config.toml
hidden_size = 256
num_key_value_heads = 1
head_dim = 64
norm_eps = 1e-06
rope_theta = 10000.0
attn_scale = 0.125
init_std_qkv = 0.0277
optimizer = "soap_variant"
lr_head = 0.0503
warmup_steps = 200
batch_tokens = 131072
Each number is 500 + 50 x the weight over its row's rms, rounded and kept within 0 to 999. Layers, rows and columns count from 0. Numbers have three digits each. The size before them is the row's rms in percent of the matrix's.

# layer 4 attention query, 256x256, rms 0.129, rows 11-52,74-116,138-180,202-244, columns 192-255
083:503476543436483501509550476536557455544615534512460552567577535507546407455478558449559525575435469542494484505508546553503538568453580416425494491452508491501553465447453538472512495447405488
094:541568508513426582483496479497490415628492540521556532570554532554502507452420484533514435510523534472549471584457461512484533427386444521525496498452542523519507431491432470484496515613561513
084:453433568458519451474510487544469462523554400476438466493423533409543479461441535508486625522461553491539482403532525561445541409511410503497544518504427664551596417510608441517579522462576433
083:490593443586458540514503469451476405498443504508477569460490572526509573475489441534565489519419505445464438557492449500499523492472426507564530531503476555465512481503512556563509402481535509
090:470466533358477534394487379586398486489499480541555537494440540416507518523480516442621465572446494477523531482539437479510515523477517538504568472496502503427546455496492479498495405543485510
103:471484456480544498457428435397504564488471547447481532459541537482497379533494532524485485536617495598519567514611488570521480572528444498419532555501526476555497477558541531485511563530427461
088:471534561492510526508510531553488550475469453507493520507400437534486544571477470506555486529474514528359442380509473478501482493427515449553449477434553545495447563461522597503470548496555505
089:454566490540621416545477499583477534533523388432603462496573613460505454532498475528441427568531612512524488464582428544585427521488499422502555493549422443455531540505474488418464488448467511
096:600470648474551478575499516472487597426441538551489560469441445602442483544383551539509553497524492470493538500512517531431517516439574442508501558453610537534481531551502526596458527495489432
085:505521551478470446502452529492506541576472488516506616506459470534636547464529466496524475413517483467448457527484463531513437548388487519523427478604528502520542443509511532477603499516483458
076:535538539417530452566561469509427537495501474550498454452545579566459482487538452466460528493510469603412545474537458520533431503459490469489515445518468443462482502518603641528447600412569513
083:495501494552479449538605432521491568398461469456429533582525596520422455468481549480532472581502508572550612515502422470461501511509571460495530502558488527449576407480477483580470565486579450
099:474429480567549527523517469425498526442601546463499547555485418482410489459498472534517545497501387578497441454484547476487458427463607518439453574457526387430477554543458502539525573514511461
081:503451485450411582521441486513623599516392511483508494624549579480456402471505511546497487409447539491492524515542462500423456530516506456572485514521462414532545486565590481573536376553555490
096:581549517485543455429556509486516534523423487463533483450448531488427482439487549565543440556426512531528537512529441438558530504549509480554485513547517434567544511472549422558559597483573507
097:453538574539583569539514582564551506536482425524487463477478443446500544475511453432494417528397484458502511491572509457504417509445517598521657516444473501446498477610572540523527521473491499
084:546433461531524440489487469515495392473461499517587412506479483503520539493539533563573351511451446480548501490488492532581450593504427531538545541542482567524394432597411459546545439499516493
104:527519472582547380452525453389550577425494521543518556535569460521523509517482508488578484558515560572517466570486509463514565494513580402558503574537509581559634426537509511461550507465489521
094:550457539461577484454572544503519396543491508430518535412467561598463529528566518438453598503583453514492499458444468539554465419428481501475451505455531471453500469550458532414575445457460506
104:440491533559479523337504557496511471418655405512572437451465581523458461521456480546416462485393551467511451500421469490433511549516494485502527556527530515522467502474528520586453486531502490
099:440481593491491534458453544504410555568532504510505494589558424506474540476466517567558470519460586573519479515471437458400588463471463501556566502506583583589454550574466503381456464534519445
101:503480534454585592475495541428429466529559536502449555422546511508427446582556499518475532458513476461502517464486549465420447401473607522477525511452544488529365501465655520517488615463537450
095:475478491516525475495482429471490502486475390426520466531555444551527466467483475512457496480494574476475491510498518541514602546495569471510491495539443471482422440544413442510460538483527588
097:562471545537466556506512476527455504584527471558410525436356598522582435591529515506469537555518461531519513460451525483503559472408469480584554474456447557558426486425493439555454521529613491
106:506409414477487516480469521492532584493498528489501526459559438516480454585478504508365595426372528580498500522586415553390494507545512489416463505450467499485473511544455487511504527482585524
101:561431559509529462496475495522469499508496505499573485511476556552579472546430534557475523481511525486477436443375515614636465465454441448498495544540541542534473324509443544519511433443505517
104:453526439510542435430473503443467428510553476537504544480550445420461502489404489475504462439437477546521453478511489444498523495484489466546525469450472455569463520443540474447476473437441481
101:432553490566562444465421522405492507426518550496497456476528419549423489527473511532465401513514494576546453522530516474438501443533515431469416497521422439474501519459475558537478487470561537
098:418488512541550461433418523499429513501518411466417524449495465568504413476455419539451525544487601415454458549528568394431542567504558541506516589512500592460500535545534569504516595425467391
101:482430554545550565521554504459535610437448481458482510491541442473431494497485558525554468555510545493491568454439461519507483506497569443585451461608398466480470503450448460458509627585468500
104:441533537487473478506484431482521486550525409525472527538495471567402460453521511520436456496504475521550457460423405595445486376498509523439477525497523367430598487546524563476518542508447503
095:481494532487490494489512623485430521484546616497460523465507457590486592501482509478479462455394406468528563512415524502542531470519522492565445451496529480515519574454486515509524537437493547
113:554534556521495523538451475586459492475585563543478487405556515512466409601460497504448560428501531493569588480483411542416514540476461466515442492426491470499514573482490501526499571532429514
107:528446553460520513428433620555537488478431584389449418491457517556471573465543620357377516527448507495500463663482537505552455456600511482468488501458497447539487546443430565517560581533489467
099:486477557600539433488486530573519473493471484484479514426377488551613553544463504451522451436422522534468487543631448476581560523573504454433522451473548435571515565482464463556511697534477455
095:448532555531515448530513499583451529539491475527529494409480439474467455530461418557408517445556482451528508412494600498420473442508500481493474481525459515415434501458429557545395542428534504
100:507585492482547438534473479448488525457478467514517494498523462404518454571526529398394601488489462478416584444529493504620493441424535467456510566579494504508455414553420520527509470492477572
100:511529451488476488423524452433558500635570503456514417550473470484453592508574467475523466466442424526360416504520472517587558546466488596463510506444501467383487393504467548519544431578413505
105:438471440439581419553526412489544500571512454452491478496544460465493469516568476488488504583478452480517543493500417508602478409508420537479498483579529563567524484571507530412517355489459473
095:516516619480586503417477531498506512458594478583474479520510523398490506579495483448479499376481532486527466496460478417515514525418520431485475545501589549429447432485512525523408523486433429
105:466577519503432544473530518513460501465475449474544482455500517431555491582512510484488464563513517466471478531430468485443435453518500523368511465500534510588558511457498502492467541561528473
103:466543575520487531574551356598450556503519521468556479483460437480466494516461518473432474455537561462498458479437529480484553498440540474484488581458569507533576498519536491463517582473545519
099:526551516563475473454533554521434468550498538542547536512450514505558571507503559405536507494489495508562414462610577501526477403472501467497482438557486486428452526537559539530452491571472501
090:478480418475491589637574525505462542567511506502484523518485486458545508483485490520443478507370540494507531464424482528523523551486553424542527525491472528506474604465480491482468547542583488
105:476475568459524505489507539490577469644490493497542593536649532484443556538523468517543546570495474479472477513504372499531489454485472581502473493505536424402449431397478486500443477559527518
096:488496506495542553498592498457436463567481434542466477527409459431487405492513627472510575518617607477502530422451500446590562526582523488494539466502596442598482453534482466482459467468497569
100:444552515498494535429488554541495468494431491526432553544605616587540375422515524471527474536507527504487531428403402530426521489566382494496406538585474558576446499489471532462439484493519513
098:475466579621508517505606541454518471452416493483536509542486536479548532522509530518493481533458485457590470467440467468464492490513494541475592543510630415582501454492535543458476381505463535
106:558439526509556610512465456608505485525518599522494572445489592573520456530386460413505457514559529569604524422457484484595475590446503477470433460568566561493558555512464586510505533489487500
098:421475547421547563507437596521535555475417424489510440485419513552498532509513483456517593551560475510595443460528530532398496401401445564526448528471451451466472462483469466471495558508468497
100:443456529592529489480469493440618579479505537528458535410583564500451476646400440549606549538535484475499409474556479611518514521528592491512464426449469504482534388441435469466497431482445465
105:500496474430496523467400500604522429579382463507524403435520496565536442532472509381495493497554391490485485477493531526569481496526545459544487487549469516559533503516492579525531613502534475
099:601649470557457452514502532503451456501416527561566462470482450505590501423567527496464477523559536467489510462522485524445560469453545455492498541503426592510446528464535530488448531447446588
095:459536561453496487404408472560564489441497439498494554409539524384411442375495500470498581510545468599501502528457464466445510480479417566542505505490482490429549519516577465511456428570564412
093:437486562559595432457508592556463562489520563477416467559514522475502500538469376474565430441525479577507506375463525437370499568471570567420471470467586418451447508530486558463527545481525510
097:486563495443456495540527552502428486538541597530541482511495436516503438492430502474568585533513504554440453479560531539482520570514448415496585542501562440373504486583521440448582506445506525
099:458476509528444486499515600495435427448472512439563462443497577440420424520512524467448529500484488592448482475453589541525564506451511461458495543597511546460516439606420524477529461472485560
103:505552500533509428474498412516516571456551531504467572533466539459514547453427498503495473544360599506500567487487504504583473538460483553417423518530474540493499524583533551526498471520514516
095:543533507571503369529533502519488488476424454522413562518481555478548435482529448423472561454503539456461460401493493567523562441574481520476532521533469461511464536484528321544383440480393490
092:535509506483566504503490511529456537541499463526520504573527514522411461455473486540567504436488554376474510495549483560447555548480418502477450518428422472446493559509411446552540454462569433
106:484460451485519601546436481472475518503602508496665468453563445513620538508468481581584466555529527482508544491486594563547552532468612443452524473516499583451614515464484612486522536468537549
101:453504490493468574578504546547362432466517474573529455467561445600502509525526517568567508516469518560493511485518443536565584492525483484508554439538537572495583502389642519576487508482501516
107:483433577496486459414525505570483515550566452534568517398490540515528448508447440498426509528393465512571606497530464461524526505430412506556480503530489464445525538569472574459472520460501453
100:483490515515464472475470550512579623476509528488509557501527549471468450454521433511502571499461552557431553426543597499535451448540466416528410586461517572446580444511432482556481474512467579
098:526365524456520526561403460491399456425606462375492545474476424511549468478498484428557551486537557569501497538504494496468521485436447511403530499450473483551571470510574495580445527426542397
088:631531479569483431466429557544478529511556511512501436492523474459482515480396546530573406587513553518547456494499504482518518501559494481578434583525505539536463386522535479521518546477520535
097:495508328369531417541558490420522561490506505526466522525502595527486565491501529482548495570469504584511580517487496503524490553416580525537436524552507509491547460521501616449581494510530558
102:493485481489472472528468471586567460501556488555524570510504517455481560503522493496428479462505444506545461486379499589532461516609526483459417513490570548477529589450522499463541540428536456
091:455558443481541587409540538454548514512531523538558429459487583546394526476505506412515493469466438433464419459522476477591443421495446491457575493485522483511511570491443459505427570497558517
104:479486470475588485455514465424487526517544508470456508459512430456591500497390591484482462517402455479485471565558436559493454545612510440505438475559509463536551477548615446438594519399528537
101:418462461479500496525480492516507510495486491502495577493464506478517561535438464507506398535505458477553525496355402525499515538389474513497499500489456536411498486520432607474508462496553560
101:571534479543582504485476548464463472436477515462539515445526423585533553523464437413528545493555451446500513522596541511469520498446447443465483466511518464535510487522507544524461593525511446
098:547522428486486502465575560533420484464407509490499566550486470447485575515535535453553504479556530546553450463527586434470494511521494559504465430517470510580575449516537518522637489512449505
102:482517417437540442495454500538425469516463426573554552582459538458560471571491503448520492476472499561491510577442478455428514404438454501397488516463504542529508401601486604542475460487505499
095:474480555506495502465447581519581496497513467470422555492522506511456485565516413517525440586523513514541529497513509481461460547582422481579461512498514581436647485547526465650519439496479544
102:535556423481623460390535434497530461465438528509504551432468499482563418534582454459439486468443472476502547488530516444470473475506499482521569458499435459340493574498529511511515473531457392
110:519422432459506516515469529508464519546403512451510444583517523461582500457505507512553430594531465547505502574460511673537549525551478507538545488430483446556461421486474534568502515529587457
110:589666521565484501455515571503423521518471440526459535510441529505488519433527554507511384480433556538546488473467455456505462443522483550442540516501447425414478525531489473464465604533487524
106:463586438452507480509473522438505566437468467494436451453453465436383461545492482529518483547532536521629520520438424529490510511504500495569606533543508535618509570427532532508520496457498505
110:474516538577554487511567507560476495503507518487455559497495631467486516492499511448450550558399559487591589478472569432450592436435505546492498509447582580625438485495518538538437476585526500
106:513570502516496469471511407564497485540558474379578525481611393493446548478572514504473559494561524429460469566518488545480503429561497487394565493483500492432539427533449354543478463511517497
096:447402415412498514475458552459600590374440456531555482464545414406495417519424514507537443505519486423515472490487542509561478469565486551540517549581586438447511423429550528423479474607489464
096:474450550428436508495515499569502430517532514503493393459487465547496510545471455530466646469546559395482560532514468486521543424570502563425533447517434570486530499586445446501432462601437448
112:423487592544457463489505425485491572493481486525516591511465367563475555574545556523385561450421446435494442506613514507463526459540465489479550530430407418445470477458566463550500515524520520
102:509423400474488520470448592477533546491509432441508518496596449570582408544656503474451414581522420481497496477526428390490515502591479462430404505514471618498498537482445544523472526516455478
088:443520507544540397442511489458477466510521494588382523546492550523550558553548449505503462532515512348494540500515550483508521569510463454566526488534467516666509574444474491469532520516459550
095:527576532548473480495517516456548484423552530497515565455509431459482482540524481492503543357536510495447538418499459430526474449427457422403525534507487526440448467410497489445495592577552523
101:542507554476443560443574557532404429578505335571483520503539509520522496465461531537488474570463528584531449535547506444559535547449450499489488360534507500433466517439416525450514488486471575
096:500521500557579595450480434445562597487554482470474474525489476466548370643546482457455513534563509549434438459517522540508455457460541513505460472467553455428537447541499535473427523521545496
107:494563464502582441504487494508548572456522518511450428496433561548604555497399573561455492448530378497511443514435557489472389545491509577510526477441450516470530391480487490483549527477513459
101:533488540515400468524376461461482450591477489462527553470449474490561545530532466482474469422513488475441526515505549558517503491512494502561471498396477549462506486529586508522526405578548585
105:462494564488494562546527471460491553433502505503462421452501468468439562510536559442453476504583530506543495511538548556576553503391571398417529525493567518533454516514537461519508488497514469
094:442469570443424602500497513544465522524474490530513539480465460453427505498461413520528575465533506498447522500555467552420520528477552468535492447503597359554532431531541542535485436503484518
098:559490452491499542504543449526506557537490423519555521579511465506470483508504432452581469520448560508570488471549505584585610407483478498489543439565503442474471475385487380490309395512486467
100:524517429493591531454553502449493558504589536497438533516478489384574489449547468419496522427543432482477423532490381441578502506502610494530406520436554539501500503704567539507437514491533486
087:424542559528520516462500516555463519426468413466517526562492572480414588529491558401454549592488529549398461556438466473489548521514642446506500502561566500501505449501507524503569525500498493
086:513500512435463479511432527541509442546498519427535569445526519520517481496674487509574447523569481473465552472496511487433522570507542509492449433394507494423438568467483517530511559491479479
094:510508442446470580464571484569473515543518444519507448592456487464540420438512521573606501541362444432439493550535537526445503502407603535448594506461494417434429522529489478541477555476560414
095:474508501515571484464460488525457597501508498547427458506424473595515594452422563511545553392552575475516490503447522479396520531502521488542487495398519497576526504455518413409532527494389499
090:489541503460521502450447546451502559498471476556466459518504463534470562631547483579457486445400475377512522538476539484457511468587552512507554541565478455501515549535474523519501567530546502
097:514484486440505489560610475524489506481446508476488566539508477518572415542524515480483567472525506510514556446410505478431548518506491424447486565486544375504573405523518488492478560482505437
098:398478495511521469447457503427452489489569461447444519555528495539562502389523517467480543527493563578534498434426469469502450370440476546428473478403520507477438487511404540517484544530513485
095:460399463475469480504473563558500540486484548477469494511505572542538450499483483510564482617528510513488540474429516423560493517517475517430448571527456508518479427495597500639510489414449500
103:522506462517502523584415578429531493466495492465554489542468526467453524490592560569474563497578485445533417551541464537382472588377551562477532486565422493578517494426544507397461451502458537
102:458615481488584503454441451477527520516491515509525455581537398478484486469474446517499463541443581487409512522497437432524461534503394471472479448596470506623510517560566439496538525459456511
099:534523562516529454558516494515485621477519635517491565451568519502463561542495578528558474488552493512476504578528521475449433538489437438508563537424396468506429556424413481444491470497562554
102:484453475463434472434624487495494521621504473526470422474474512560529480466549487392417445479486498497526489512577584517547482442507605476556444479503461514475505512483452462497550496512497521
092:470467529525523528650464463484541494565519481494453462512535460389462490574467565525483505483644546531502488484534539420504448475465495480365555545473427453570500435537495484519450430489608553
088:437550484489502561538568491439555534494512528501492485474548456425526512560452472544497436462455568482450460449563541395525539437504512496530534516483455517420499488430598517547522406504392630
098:481466561542486605521430573471501544460590460454612438514492592535487562408488469494507478546540395571472429540425458452454481481420600446543534479528476587520559585466531511488531442487480454
093:397583538608459599551447510578489531516453524461404488484474472605496501452539527544516439508492507610437455411501568431421547509457474483496541476423417562495609550511563503568455425527457490
103:479521505461507499540502567464500440491487462473589511538392436493528515547501332473571502544517500433445410457479625483571533536571600514481519505480472519456415464507468399492536510471490461
100:423509425516455369520513506554461515503437436473492490570474544446572504557532587503492520464466405525568505455448563435486449421461485548430522469439602497468526464444469461474490618538523479
092:608515485607543501489414462604405581564482478438480470481533465506510465476541531428495509555468504508409580498535483508496521550461530408425511421452515480526542550594539497454435460503589518
097:566564538455492526602596562512463468507474539556434527531451484334555532494531517497508508535539530558460428492513452502524487576479555413575506461514546472514471580484487464532514510533498514
095:566499433446505501422377555444481508546448465506534493538506541476527552481559414544489550515568516416482553544492494465467448473590460448545533497609466497499512560576447545415457451556446508
087:530541485454500570520467553565503484496526473561539538460502471494523476554500456561528492406580577491505487530482477508469541559547514562512469521416571506449410503474568551527486460552479497
093:484532472510510483425505504479491492541493462554491540574415569454512541566524539510421463472469479431480517526588484491496485584529456550390526528472519583434506442543543434497521437434496481
095:539511539609533534491440494513466450457528442414511450421550451462492499569480559423528461540434448591388439582462459525482524585587420537501494442506498510495623510536445447496482469373417508
100:448512523467523537469459472494550473501537598495477538539515512407455498457515525448540469536518629492473498565559448418481555516425446583436480505548545467474458474485525437517485536498449578
094:499498503521554441544513499454607455592551472517555488503481532478577517495444407468464480522541641423429512601453544567527449575447535463458471559489568533570571407417611545539552481499449475
093:516433436553521444551434490466524524563449585497583534550491545570481403464475471419508551493476485559506491576459538463454463462507490483491551457521487563407572518542452592378518512457449537
104:541517473500611471417587568481545477528543466468456506534526467477390414530473579495415420440521496505482522544442425522521510582473442583548508483501381507453521521473391497515527474543492585
095:608521430389471522562383574445548512537555546442535479487481437573453528591551515499436396434556519486414425533511522503466536524480464475476487475441520513516526449440532494506504486498471412
094:507589491566512561548410482506578554448509457492548612519519464485523504450455599472624519458553508583524468554500440554547494502589529538489542565447503569526577424621451422500534576543461475
098:468445424438497474518476528409522516524560485539453464475462500493538511464506402560515459515512469462561535490524453590487551502569497554474500592535520514481442473458505423452564462467491501
103:568523492468526548497497493458600454504369492503553594500420514478408494486536399541495479500523500472478553466493589467463549475481449472495546512575519548423537548495431491546473494484497473
091:526536390457367517552486411560535574439506574493465408521469493505400471499551460432455529464543490494455565500542500410508455510521400599533595518407529583376460542503496426519509499562507450
100:514500491581523606574453521497573517537475451405511564554513468558593457452463544496520516523404435543577462450454391395484406441452502547468513485509477651540496480473443568545463382433581474
095:500511445427486511357459580447502552468513516512494552441522527521455466445473482377482546554508545572539464557423520471442486373472504500595384451498435535496424502500439506497458467456465465
113:516550544503526486436482518457455531482497478466538455496451473535540468447397473419505541500497471506484446504514489512460523538572558412566525466455476555530552472465520595468521507487441469
105:592506515503426517496543494456485481489489468466517481474488542517480590478524389562469571429517516567554537413577372468536450537474446493416479372475536476564511491411421410578465523512498506
101:509571566497484472448510497451439532532449386521585507515475517518533487464566594554489475539497558506421564499559515571521477492484508559486489492460501448475482485572455502445561461509501499
105:503503446512496514475474552432486559503436536497409548498500560502489576593541405488458471444488509491490426392520377441567539449485476483612415480580483488563478527421419496533520499479631412
121:550440498482568498487502516522548496515458483474468566603446536475499501455559598378530499518441444510616499512502559458537555431475550559623499497485546462466411452546512549495486408514518521
099:547502435470518556400501496510519497477523458488560514528478479537509461439493508476464480528472479440525493517416532451496506521507488459431434461547498593509482487536524620481512449434565388
104:548439557550499497584472503540415490581557600479492498515521493515568487448498478562557559437472505492474505508424408417473538476503541533518530467469509513650514517492482568623569495490554504
105:426524414524501486501488436410439512457554480503521483586556417536469527407595532471433482459423485546573528477512413475522505445596511494522519437461540491498439516464504417457540363573516520
101:464533443516554567418512495434591537525661463504469443533471511446495471523512561598496468539399455580587494530526577482452437463488472469514526469499548494539402519465490543448347397532424415
100:526482426523506482593486497463494518464581544496537432509466468637447467500508452548525427540604610516444510512486546471435584591441526487469492528388510548586529522480354564484566571445513518
103:496437514476442549402452517539454524496520416442508499475515464540489498503570404585497518522546397471464476438423550478457505468474512461578608479409466530494568480612600556404519490511598461
109:530490490498462512450539608443452558571574446466567458467534480489520513485448452491483514451431456497428429479478514459523481422552507480490527521572493553436466487560409548560486510512493468
108:607508493523517594510536459462569488554562533508540531442470449499553513522469509588578454514506443583519469488544586467494547456494445487466564432535414490483552487437613446525569479499479560
112:533511569490576471463498424559561567565480495411497487493475551537449543489398577432558536495461437449451487457392556447598530484444509505431454415590529619551524479492497512567429496540541475
111:482485538563543534471449430505460536494493458491539495515542467425449481556487441573326458483548457485478442484536508436476474508524553449505513581518486565458389501476468509418477505515597470
100:606486504487476543414453516494483534494494589433439426536494534578575545526542444529502390615520566437482582556468453583545565546446441498431495490561476459478432442421411436534370492524434439
112:548590473552526588422498517461485478531481532506508495508515605600488483531514546539568420506490474566524490419448523522576558507435511508549504461469544522489500484634411468526514483533420513
111:436432460452560422420502516525575604537554557538459504574441493536476532449495500469492467525487478512534414513428457553563414424491454517414517551518409539454511377538413481506470458458504510
123:545482459550414426488551556539546494587430438492530528562502491471588474516484503446480523382555580494533541438570482557503472505495516530640580387522500461531577502482402550476439447498492468
114:594516532550506458443476506440406344514510550525599552551582438435540517473447453410474549509502481470568487447553531475490515533508454537473561486424410474600513486525594534536492441559541442
113:557551416548474520479480524492604479457424542452557477531559453595489511469526558399469481474470524588443493481518463505509452521550478549485439489497466492472386594442503492467521550548524493
097:455483442445525491441398551433449495459439559482502534532587450508514501500485521455562496452553455498446523482495434542574591480482507546433510537529472403516429473558464455475525442517480420
100:550541453553535523456545546519504433492451463451491516455474479489537590496490491450474498485485544461636584395520525515526496419525381488445525503543471584538524534589507565490464526517479460
117:442524527470494573541543393538458428467529421486522573495532515533492363533483600479513546461469485494427570552536513501457602485484538490427556507521460417384506534447489512487475490522506425
118:424457448554562504475543521457547554461502450461479505503462489406482442409541448385487514517549545562504514583541515555555495523492537467487430493505480541523482482503411463532426427538543493
109:597493489501509535554507546445404433462518587534468467636470458505511410440482535560429492520568551593475548503438474575527469524496585502595523561512456577379518512493428479546471453569539498
119:527498528683525517564606520514534480495568509484536464465548512559498550498530499547525485514412625501629530448498571493408466452496397514417619516577522556536522519516525512524455520521439462
119:475470527531542500502501491488608529475454522465603439524467424445468474454511496475533479435457484465569481483475445530484496497445427516481467491465554515633511477523468546457470453512422503
119:526487478457543521521513472510501573451488452535463502542545501519520503498498493339532487436426467520443531513482522520555453608407499549514538430504546502506374591487473506500537556566581550
104:584492556474472544542544517481429473514410458554528491457536514474545530529485492474454511453600468451543483475456474539480552472505473504384560495511550561572496518458535480427478547465569495
109:465445492514513561484452460519495537532508499506588472504478447515539472487462474510586494479522540475515488383410523592517508483485499508486461505490636529516456537497531595481560435507394438
120:449438593498393517484507460485564516523554473531475486461427436518568491491454410540492516386554563489556573499421531434468471415469519434427514547484463503450501601552420502412512461483613548
110:555436668495527489444586590501546449486449505480514450576476434486517601550553531524500568477498502532442475483453452499562371524544479395564431541577496463589459573500517493414509541518467507
112:513432430526460489544571495587529515527548470552456583554449544591503507462497624529529519501565504472603602522499426521557434563534619542443470425558541473498489559480512534564534540488525422
117:477335538526560501404482553535461424442509453553433450478578505493608539427576510514428527478445521428363478458559482502513522554435488543526441392445459485505431571427516517556422474508518471
119:516472423504509516511441544569465475504436467525449428549497452502505454501476433503508469539603433497505387445500508518562543486571527477440424372527480544558534572484479482397420446555473463
103:510465523547513574559556546514434534524461460412542355522532566476536383411507586490533635410532428363449444471482471550538436544477560457485463460526522513542583530507581541429484493451496509
106:505451510589409480509550523501388565510574491476502509523474493524561516537520343455511525462521511568419573494460371466501510461419540498432487526500540504525457459605463459495554519516553567
114:493501564586484444454505479591584584460511478478505425554489458522529479502534575514442466561469464442598450460506530508472390491434591453503545456472499567620550475430520383556533495536538496
113:423451421453493492523459526542461498444538477526529375408552520501545503506359545573589539541523510436442486442468518456439542535624506563518431467521401494480510647521495546514488440533514407
110:497543588453543503508487466402470518564529525515507510439510531508552620615617526439461518500483526414462514440583497422509578474478575494506473383549561519541495559512521506502536529446571481
# layer 4 attention key, 64x256, rms 0.123, rows 10-52, columns 192-255
091:493551412513584450528503461446542497515543571400588486528497573361485450603567449489496521564542565525467510524541492564501539609523526532491506522533543483501546366513583501485488494433507525
089:363505574447457512420504543587489441533496472518480432615449437473519454571493498514453526486453452450546480509552608562476501489482396486537470509532553500562492545514530518440532524464442506
105:424483516525598477595474452480478478517547548425411478487499534556578536503560478525547494440462480453530526526487384471527543445529409498413525479509500460566436508558464497463413513428516582
093:497530449445538456511415434429475509432538411468368430490525485547401451547456546420479453491609451525518425588457480491504537487569595524462475605521463504440612493475471454542406443544580469
095:486483540476516531586533550509496476513527497491494506504542438529444549631462449473433524390486527524527545503440529572562481506472439445552444571491524513519554474417535514531452507611428500
093:525535478504529484501528443520554561566410448349426500502584475478493538460506506538473562456567383530428469457536564520481525468531437466466511505482448552453489413517512373499517645501493502
107:525539507517503525507575587583436467516452587515462510435487499453509563535504468589585444445502574386540489521531543543476460492537565528441461482471424535415558473515473416538527500594537499
100:505472539472522507479549450545452476514543500491459511552504495515478457495530543483515535451485518540638558501448586464620562476584475486498470477483548505434503538545429502481449563499447487
102:556484495500543480547470426462549479452511527488548482404454481511476510455571430441496498473480531574495448508522553481522475589440527459495446498482499493413458378498470419466502551454523530
095:478504487470496522503419508485598474463528470481486464457473624492390480561387493496572395522514509481534448584469461533527571456495439539494560389508491519443483539452541480484495421480554466
094:517446436476507477508483516471478454472522589512457478498487504511456484509475560487422534456469512471562517354593458554568468545558537443536481533496532480418439562558473463490532511504523596
100:455518435457489548534541505491530585511507443550618549481489553410483631526469621548547518497487444434543435606404471470553498472505535453485598433510485473449411473464473557446514512521509571
092:538522528502529482551432420519403469439442547435521481463446473512552517509602543470619496480509566539474405582498565529572580493565446388574565476468457516600496529453556466435445481549495513
103:465519499511463482493491460562448526521463480568514500466532491490506464438473472541444552537468545561600583502556487487479515568538447573587493431433477562545519575568556446576567460494514473
102:454551559527472514474558398499547485442580525480482501472484466671512494503531478472467561474484498466503441492465484482485552512644490470546507536554518472429484487401555499485467495495512484
105:462384544521480518484510536542492418490500466490497441549610458498429435494569407487487652538567460552522489608514527568411459517415533575505559481475440425550499514480507459533598456550470527
098:437497503464463544502506461576470499544487445454485456495452578490442526523544537532518544564493541520417436487384501526528486531514470530467551426493537610411506441504519525581559467527457458
093:452459429502410493471539590385539529543546558391510532417531525556520542453468465514456487487399450552496560500502534437383441464594485507482538511514430571478488508564458467527443510515437517
103:521544550517560527382503520515545408519613471394426410424513461547567524475532508531462540543428475362454464444524486574478521464482444525467552521563530536566465565568463516569548434569487395
106:579515551567506442551486438446507423575465514496589534484534529433459486471540452575532511500550520563524518391476544467554515523515426500571517529435530482469452475510465556489438548474474477
106:488514461515516494585511499481488394472509533453424430499491418473533515434443503496592498489559479505498446483536432501573463531445510472449442563527519458612431338515502544566529556506487453
105:503501532498574542490536554456545452485426452518497550475422420603443535539520543486464498532472506489443567550432537484478451507541474599473417350521539518550469573461446574496477486447515605
096:440494476585455477492493571440428532511415435500519507480474496522420470500427494571409527502457504470536542529649437545481507584448507527498403457531472439549571431577512485551544514557506493
101:605474476493465476444475439542514485553415542443519457520535498508499539524527454467430536450432458493516532579536548485475538479439521453424578572486493513476524566436477448496474477520441461
104:476513454511409428475452608511512564471509520420560496566449461490451502465504576489492483446544465527551491521476546465464514519518504523497499405464493514458502509490519500551524496563492527
108:550423496524455416394574509452564462495417489582435453423454466481575491425492478524447563485477476438422466496451510601477474534497390503505453600537506511482466497545522446510469498497552546
106:455414451569486440504488510555534503562434558472500558505509538437459513557519611573611544605559548447535495425565383520507436564464428438491477574555373497421596479490516539559484462424402512
105:500500505493499543546537459566550562526562407534568524465433556558503536566563563421549463464488530499520524576577527609530513495566493495506490489528508416623458523602499431511405441401451457
107:486528554518516557439466562480429604425460476479457551474468557476477473472501547422413478571514523444550523473485481457544522597446625435531468466544538528484550626409505487544577554541552547
116:547504423509389498619423505497385507544555517589473561461528509429526515439481498532501480464517560566530532458513499452544490433465542529475505486495424570469511518409445540496437510461518442
110:398488515529479586511515547409431505533465426561476533441471535543473512516461529630490568507481525413495481522530519522495522502553521478487529492453509427492479535455602527458527470510534516
107:486497576545432487464536501439601479531543606498453473561525375449466527482492466460460464546463496544507426487588457568550482418488482488550464529571423400484494549382501420463514442433471357
108:429462546507616460486512545527495466488491534485459464501517541516613474556584513422485635470461469532453521470504545492534487515491473437482554452625489576528432463535515457520410578520465541
103:453473448515427467502521470428442527456452524535488485492539458435458552551508516518550430549494517463527442503445558473573549462517536473497523491463573494541496464481473518442523401480478499
105:455519524474473483484657386544554482525570517562455522481492401472458558539550527512536498470511554557484518440511575438473543440414417499450509494520465497577499501475411561495505541493502523
106:513460465509421546565511549479472539512536492390415430509464515491444435512567506521514478476551480511448603528456547481463548421534484541551511484561544466518548462528599575502504471506486466
104:479586426454510605458576458463543523547441548503475469484516548511486502591385448454488533487438456611466573453526541520585478540504473510405543536491531535483459475475492496525474449565516484
105:502530700552494501476401519480518508485519462494462460434409394485473503544534557358537455445537557534485459540505548553517487512436522562547548534484493379414497515462529503522590575504515535
102:451359558534530516383500430428526449490488483581485516557499454441597400408470427477446434470469463547530603495476553478468532472474329564485499513510413484574494443497551553487502515475539504
097:493560503549449496522495502602510444494531567488508439507540426503475543511506534546494555491612452513510396411487430480453464509451519518422559418593424544593460511446510509502526486431413475
101:523499510561626518529514485462473543535531490508549484516440510503501442568516548536457496515512562522405544474504528494613467483543414558441571458544418427477566481463459527460526508558486506
108:569572396495621565532538482572453440509573462520446525496488530512551504446492403495531508514492472549462506536485462502492506482598521568545595488452520497465471512567457499471537512451518491
110:522424539440526528534460504464448467607426493546491475531405439483506530513456553574462435434489385524507520493457502453581420466394414463549545463549505401461453517435472587543426538642432468